python train.py --num_attention_heads=12 --hidden_act="squared_relu" --norm="rmsnorm" --norm_eps=1e-06 --positions="rope" --rope_theta=404000.0 --bias="none" --extras=["normalized values", "capped logits"] --init_std_qkv=0.0188 --optimizer="cautious_adamw" --learning_rate=0.000942 --beta1=0.95 --lr_head=0.00916 --max_steps=4963
Each number is 128 + 32 x the weight over its row's rms, rounded and kept within 0 to 255. Layers, rows and columns count from 0. The size above them is the row's rms in percent of the matrix's.

# layer 7 MLP up, 2048x512, rms 0.0412, rows 190-202, columns 128-255
size [ 96  92  94 106  95 100 100  91  84 100  98 101  91]
[[ 98 116 148 125  93 141 209 151 154 109  76 139 166 153 107 109 102 129 126  59 129  95 119 176 167 145 109 191 163 166 125 114  71 164 144  90  94 151 155 167 169  88 103 169 146 109 154 133 123 137 128  95  95 148 129 151 160 186  78 136 183 107 164  97 129 114 178 177  86 105 177  85 115 139  67  83 121 123 120 125 104  54 142 112 130 183 174 177 163 215 135 126 165  76 135 137 145 143 117 128 136 189  82 176 128 139 184 106  63 148 160 166 125 176 118 103 124 143  58 171 169 121 106  83 139 127  79 193]
 [ 82 163 136 174 104  94 121 109 153 164 144 126 155 190 132  64  67 169 166 153 125  77 107  96 169  98 149 124 131 145 111 129  89 118 148 135  74 150 177 117  95 122 149  68 112 139 129 116 159 148 168 109 112 144  94 188  70 187 170  94 168 125  90 186 125 151 135 144 125 112  95 181 157 140 133  95 142 122  97 116 131 183 159 150 122 133 131  94 117 144 145 154 131  62 152 114 129  76  96 133 189  70 139  95 151 151 133 179 116 128 177 120 152 104  91 129 123 195  94 182  80 109 159 110 132  93  77 110]
 [128 126  64 104 127  76 126 113  97  97 162 132 146 169 232 103 191  89 179 125 110 120  92 135 116  98 166  87 110 160 142 160 127 146 153  88 121 115 117 170 148  72 121 152 133 120 107 114 149 132  75 107 116 138 118 128 168 142 128 104 111 145 109 138 183 131  56 148 139 139 125 104  85 129 153 122 184 133 116 134 137 131 163 151 167 118 125 188 134  95 121 125 155 173 173 136 154 160 101 199 133 125  96 110 122 143 155 108 108 108 109  99  85  91  97 117  82  95 151 119 130 115 131 124 130 176 126  94]
 [107 115 108 173 112 183 147 173 162 133  87 100 116 121 119 149 136 169 159 103 135 134 140 103 144 128 122 143  87 184 118 178 102 164 161  98  91 104  89  77 142  66 106 177 133 104 112 174 149  83  78 102 121 111 133 111 164 185 141  80 129 109 135 137 143 130 145  84 133 165 143  99 127  81 115  97 166  97  91 112 118  76 153  79 106 123 144 156 175 153 112 136 191  95 114 174 106  59 187 135 165 158 190 101 108 210 130 178 117 107 190  96 128 190 100 175 115 125 129  93 101 110 123 100 126 166  91 140]
 [125 135 142 128 117 123 172 140 128 147  78 114  92 166 175 136 163 166  63 115 132  95 108 159 162 172 188 149 169  83 112 216 119 142 146 116 116 135  86  93 167 132 146 119 171 145 151 154 180 144  99 143 167 142 135 118 170 167 131 174 138 133  97  84 131  43 165  97 103 101 131 128  64 118 115 154 146 120  60 172 128 198 174 137  82 158 133 183 153  83 137 187 232  93  89 182 111  86 181  64 117 148  56 106 133 119 122 145 150  86  99 152  98 110 121 146 134 135 130 149 127 111 183 116 115 133 139  94]
 [117  78 143  77 129 128 171 128 170 149  89 127 144 162 110 155 111 101 138 108 143  86  81 111 150 177 100  85 139 106  96 157 151 124 170 137 136 115 143 123 168 100 142  77 134 161  80 166 132 138 152  38  89 161 127  78 124 142 133 134 139 112 102 132 132 139 122  96 160 136 102 161  96 142  82  82 116 134 104 132  71  89 114 116 154 131 127 147 161 138 142 102 162 161 101  98 112 106 128 123 118 154  79  97  94 127 174 137 190 140 159 131  97 184 152 104 120 102 101 201 161 120 112 139  97  95 130 133]
 [195 115  98 110 144  94 165 155 174 106 136 139 106 108 100 167 120 144 131  85 161 177 121 106 144 170 103 121  69 112 103 110 125 150 134  95 104 147 105 157 159  97 113 142 123 136 104 153 187 127 100 177 149 162 129 110 128  98 114  99 150 120 157 103  88 149  93 151 159 106 112  79 174 170 120 130 149 146 128 152  47 176 169 111 125 103 122 149 165 160 191 124  78 127 120 135 113 118 154 101 147 109 125 142 100 179 190  44 113  58 164 131 116 110 124 149 141 137  90 130 142 144 134 115 191 126 115 193]
 [ 97  79  79  91 118 173 121 149 131 123 158  86 127 161 177 128  81 235  98 158 120 118 133 109 121 131 178 123  88 132 181  88 105 163 150 124 117 145 126  89 168 132 142 171 139  98 109  85 160 110 121 131 100 151 115 152 178 152 186 143  95  76 125 178 146 111 137 113  76 106 102 111  57 149 137 161 134  96 106  87 111 188 134 138 168 191 135 118 116 112  74 160 175 100 133 158 133 108  80 106 151 126  95  93 122  69 132 127 119 120 124 172  73 176 157 145 135 135 136 143 156 147 150 134 133 108 138  59]
 [121 121 112 149  84 101 181 106 167  93 122 142 141 102 136 136  79  52  84 149 172 133 119  91 130 139 142 158 135  89  89 128  66 136 121 106 100 113 122 112 148  86 126 142  99 116 183  75 192 119 154 132 136 125 166 157 110 144 106 135 146 143  72 156 166 108 158  58 138 104 122 107 130 158 147 165  99 109 130 107 159 110  75 156 140 191  90 178 112  67 136 147 111 139 157 129 142  80 154  99 180 176 132 127 134 152  78 131 123  93 190 191 151 139 131 122 149 103 153 183  81 134  81 143 127 101  82 139]
 [149 143 117  82 121 113 171  91 142 123 130  95 143 160  88 123 196 131 113  40 148 141 120  93 177 139 106 172 110 172  85 122 149 144 139 102 147  53 139 123 157 112 149 112 117 101 106 160 146 151  62 152 121 129  92 126 136 105  99 104 165 108 140 135  90 144 128 185 116 164 113 105 114  11  94 151 152  96 120 111  99 108 144 123 137 143 221 106 120  83  99 145 167 138 114 159  98 127 120  88 145 130  99 147 128 113 139 115 122  21 140 102 151 152 111 171 173 148  90 195 106 146 128 165 178 178  77 142]
 [ 12 126 130 147 104 120  81 186 140 167 133 196 127 140 155 140 169 119 211 131  95 162 132 105 210 146 143 116 207 150 127 111 135  76 152 161 151  98 116 174 124 119 129 118 126 170 123 123 128 148 101 164 177 158 127 123 172 127  97 122 129  98 177 135 128 203  86 146 122 122 128 116 159 167  78 118 132  99 140 119 103 163 145  86 181 113 119 165 108 149 206 128 142 110 124 150 101 119 127  51 156 155 196 140  90  97 171 121  99 118 109 137 117 114 130  41 143 137  84 157  42 130 151 127 121  89 160 174]
 [134 118  75 133 160 138 162  53 166 125 125  69 154 134 110 174 128 113 148 138 135 190 108 115 152 112 154 170  97 120  64 107 122 112 164 141  44 127 165 141 146 109 151  70 151 142 160  92 158 120 109 123 144 135 123 141 137 178 180 139 162 107 153 129 103 105 106  95 128 181 124 124  84 195 103 109 102 149 112 157 154  84 139  88 192 159  86 119 137  94 109 141 127 159  78  95 115 102  88  93 129 173 160  90 141 143 120 140  98  74 121 131 134 203 115 167  85 140  92 141 113 150 131 119  75  55  88  84]
 [162 150 114 119 165  92 136 118 144 147 126 159 122 137  88 198 124 124 191 150 122 145 111 125 156 154 130 119 119 154 115 163 137 155 139 150 152 153 137 155 194 108 157 155 198 148 158 157 125 149 134  86 127 151 116 128  97  88 161 137 119 133 137  48  68  94 146 127 123  75 173  97 136 143 145 105 146 127 132 119 104 160  84 118 167  85 186 145 144 189 165 130 183  97 134 188  89 115 122 171 128 108  89 114 159 136 160  91 140 113  80 190  92 140  91 153  90  76  52 130 144 141 134  14 144  91 119 127]]
# layer 7 MLP down (transposed), 2048x512, rms 0.0364, rows 190-201, columns 128-255
size [101  97  92 115  96 105  99  90  83 103  97  96]
[[162 141 132  89  51 142 148 133  93 198 100  77 123 130 145  98 101 162 120 116 134 118  97 108 149 157 111 126 148 163 186 111  82 115 140 153 116 132 128 133 126 168 133 130 142 157 144 124  99 178  96 140 115  66 120  93 159 132  79 105 150 104 111 107 129 144 161 117 106 107 123 123  91 191  96 123 133 138  99 113 163 124 125 135 153 112 135 176 208 183  88  96 203  89 106 154 158 142 141 122 104 111 152 149 168 154 139  55  92 148 148 202 147 160  89 157  99 102 109  99 181 120 113 125 147 120 147 103]
 [ 88 115 165 113 166 144 136 132 104 144 139 130 159  97 157 159 115  90 150 128 149  80 195  93 120  93  99  90 156 178  99 116 114  51 140 149  80  94 195 137 115 131 103 157 111 142 178 133  62 133 101 144 115  57 173 121 129  63 139  71 195 140 146 141 163 165 168  86 153 211 141 115  94 123 118 118 154 153 121  55 162 148 120 107  96 167 141 123 142 127 172 135  58 146 118 127 134  74 175 146 129 143  94 109 207 148  93 178 145  95 123 118 145 130 114 127  78 169 130  95 100 123  99  84 186  85 179 116]
 [141  86 115 120 122 114 179 102  79 135  88 138 142 144 145 129 162 143 156 160 106 129  98  50 130 128  94 162 121 184 112 141 108  89 115  97 108 115  92 119 115  94 177 136 109  92 136 102 111  94 128 141 120 131 134 105 134  38 148 168 192 109 108  75 121 142  71 146 120  86 104  98 144 118 108 120 128 118 151  89 189  89 141 115 137 153 135 192 183 122  55 136 154 123 136 156 121 155 112 140  86 164 141 112 117 103 103 130 134 153 165  95 132 174 146  98 146 116 172  50 109 120 111  76 160 168  87 115]
 [140 141 149 119 126 136 120 134 118 120 119 164  82 111  95 126 130 115 126 126  92 198 191 153 180 131 130 146 122  94 121 142 191 103 171  65 107 147  58  93  95 142 113 150 164 156 128 125 119 135  94  35 145  69 196 155 135 111 109 131 156 169 127 116 128 122 167  90 199 157  27 197  54 167  89 132  94 136 212 179 142 141 197  88 141 136  91  90 107 136 126 113  93 147  62  55 122  84 145 200  71 131 131 127 151 114 102 175 151 151  99  96 135 160 185 126  85 111 112 118  56 139  54 129 133 131 108 107]
 [125 129 164 212  95 110 116 111  88 105 125 145 175 138 132 100 100 127 147 158  75 134 118 138 133 124  78  94 180 158 111  90  94 136 103 118 129 140 102 187  80 182  98 166  98 102 135 114 157 147 163 142 109 139 173 179 134  99 152  89 155 140 183 171 113 123 117 170 121 162 157 169 135 126 147  68 142 116 112 119 128 122 113 157 145  86 101 152  86 137 150 179 185 121 134  94  93 142  60 144 143 126 137  83 148 147 134  52  99 102  96 129 159 119 163  68 177 108 134 162 113 178 110 113 143 102 108 119]
 [193 113  62 169 136 175 119  56  46 130  84 148 111 141 142 112 150 148 108  89 175 108 127 159 113 102 121 141 112 145 156 118 123 164 101  86 204 143 122 118 146 124 119 135 175 109 155 150 104 180 123 105 119 143  83 170  98 138 140 117 155 144  86 100 111 160  98 159 105  80 137 116 141 127 113  95  94 159 131 155 155  82 121 144 158 160  67  81 136 141 166 137  65 100 164 209  86 148 149 143 100 142  76 194 209 107 178 118 164 132 115 135 142 124 139 108 111 137  87  44 195 188  99 135 103 224 102 226]
 [ 89 115 151 134 136  37 106 117 127  59 146 122 123 105 101  58 165 114 119 104 132 167 141 112 107 105 138 149 169 117 134 139 160 129 104  87 105 106 112 150 135 119 120 137 165  85  89 163 163 165 143  52 125 140 128 132 105 180 137 147 139 116 122 184 114 118 121  75 209 121 112  86 105 134 124 134 180 118 175 131 130 113  80 140 130 103 189 138 168  59 120  65  82 111 156 147 145 119 160 144 122 217 155 133 101 116 106 142  97 107 133 127 144 117 130 207 124 180 128  91 103 188  88 133 141 146 131 113]
 [127 117 151 181 165  89 148 147 134 156 133 104 105 133 129  77 132 124 112 161  83 130  93 124 190 120  91 173 208  91 146 132 141  83  64 127 118 154 103 121 103 128 129 166 137 128 157 156 149 162 132 178 107 130 138 192 131  91 109 181 151 157 149 124  83  93 105 118 136 148 129 149  90 115 121 145 106 163 157 151 103 146 118 104 125 123 143 125 155 192 148 152 134 172 149 118 115  82 152 147 140 121 205 149  21 141 116  75  83 145 158 123  94 132 129 163 123 114  74 136 116 151  96 130 143 123  85 108]
 [139 113 102 131 176 159 100 128 141 116 111  81 165 134 148  66 133 133 157 119  74  97 126 109 117 141 129  82 106 157 138 123 150 108 109 133 137 104  54 113 211 147  76 146 126 122 107 162  83 123 164 112 117 187  77 110 141 148 185 180  84 137 171  92 106 160 149 141 143 174  74 138 105 141 117 156 106  82 124 108 120  84 175 125 104  91 169 170 161 128  81 154 128 135  36 103 135 129 186 185 114 122 125 119 133  58 215 119  86 204 104 142 114 193  78 137  66 107 139 134 166 124 163 128 136 195 153 141]
 [125 169 119  29  90 108 114 182  82  76 155  66 144  83 120 106 139 111  71 138  95  74 127  90 191 123 128 117 135 128 170  73  97 148 133 111 141 144 103 128 132 198 202  78  92  91 117 168 120 107 154 156 122 119 118  84 128 131 138 133 189 129 161 119 139 148  78 124 193  85 151 129 152 152 123 138  97 123 119 140 141 123 111 138 171 120 168 153  64  96 141 106 137 175 134 123  88 117 117  65 142  63  88 130 104 147 124 150 168 124 123  71 157 112 133 138 111 110 100  94 125  97 131 129 178  82 105 130]
 [142  82 179  75  97 109 191 158 173  78  95 140 134 183 136 132  97 140 132 130  64 126 131  92 126 184 139 152  70 129 146  95 123 108 141 141 156 143 137 103 136 169 163 157 100 130 138 177 136 155 130 123 130  76  71 174 162 138 131 159 144 129 105 146 158  84 201 161 113  96 147 127 139 129 125 153 181 120  87 194 181 108 145  91 150 191 119 180 176 156  79 139 129  99 154 165  77  91 131 144 143 144 122 129 150 132 119 139 134 137 147 124 120 104 195 161  63 144 104 111 127 114 160 103 150 107 113 114]
 [154 135 145 141 175  99 112 124 166 114 172 113 119 112  97 177  89 140 117 100 167 147 109 128  73 183 153 171 166  74 100 135 143 149 137 157  86 124 108 164 147 117 182 141 110  96 107 118 140 158 116 110  74 132 114 131 194  69  72  82 106 168 157  98 114 158  65 118 208 114 102 186  93 174  82 118 141  66 128  48 164 161 136 159 145 114 166  87 127 114  69  83 125 103 155 146 103  84 128 137 117 121 126 107 107 203 135 154 103  99 117 149  68 133 151 118 110 135  65 146 127 147 100 143 110 119  81  93]]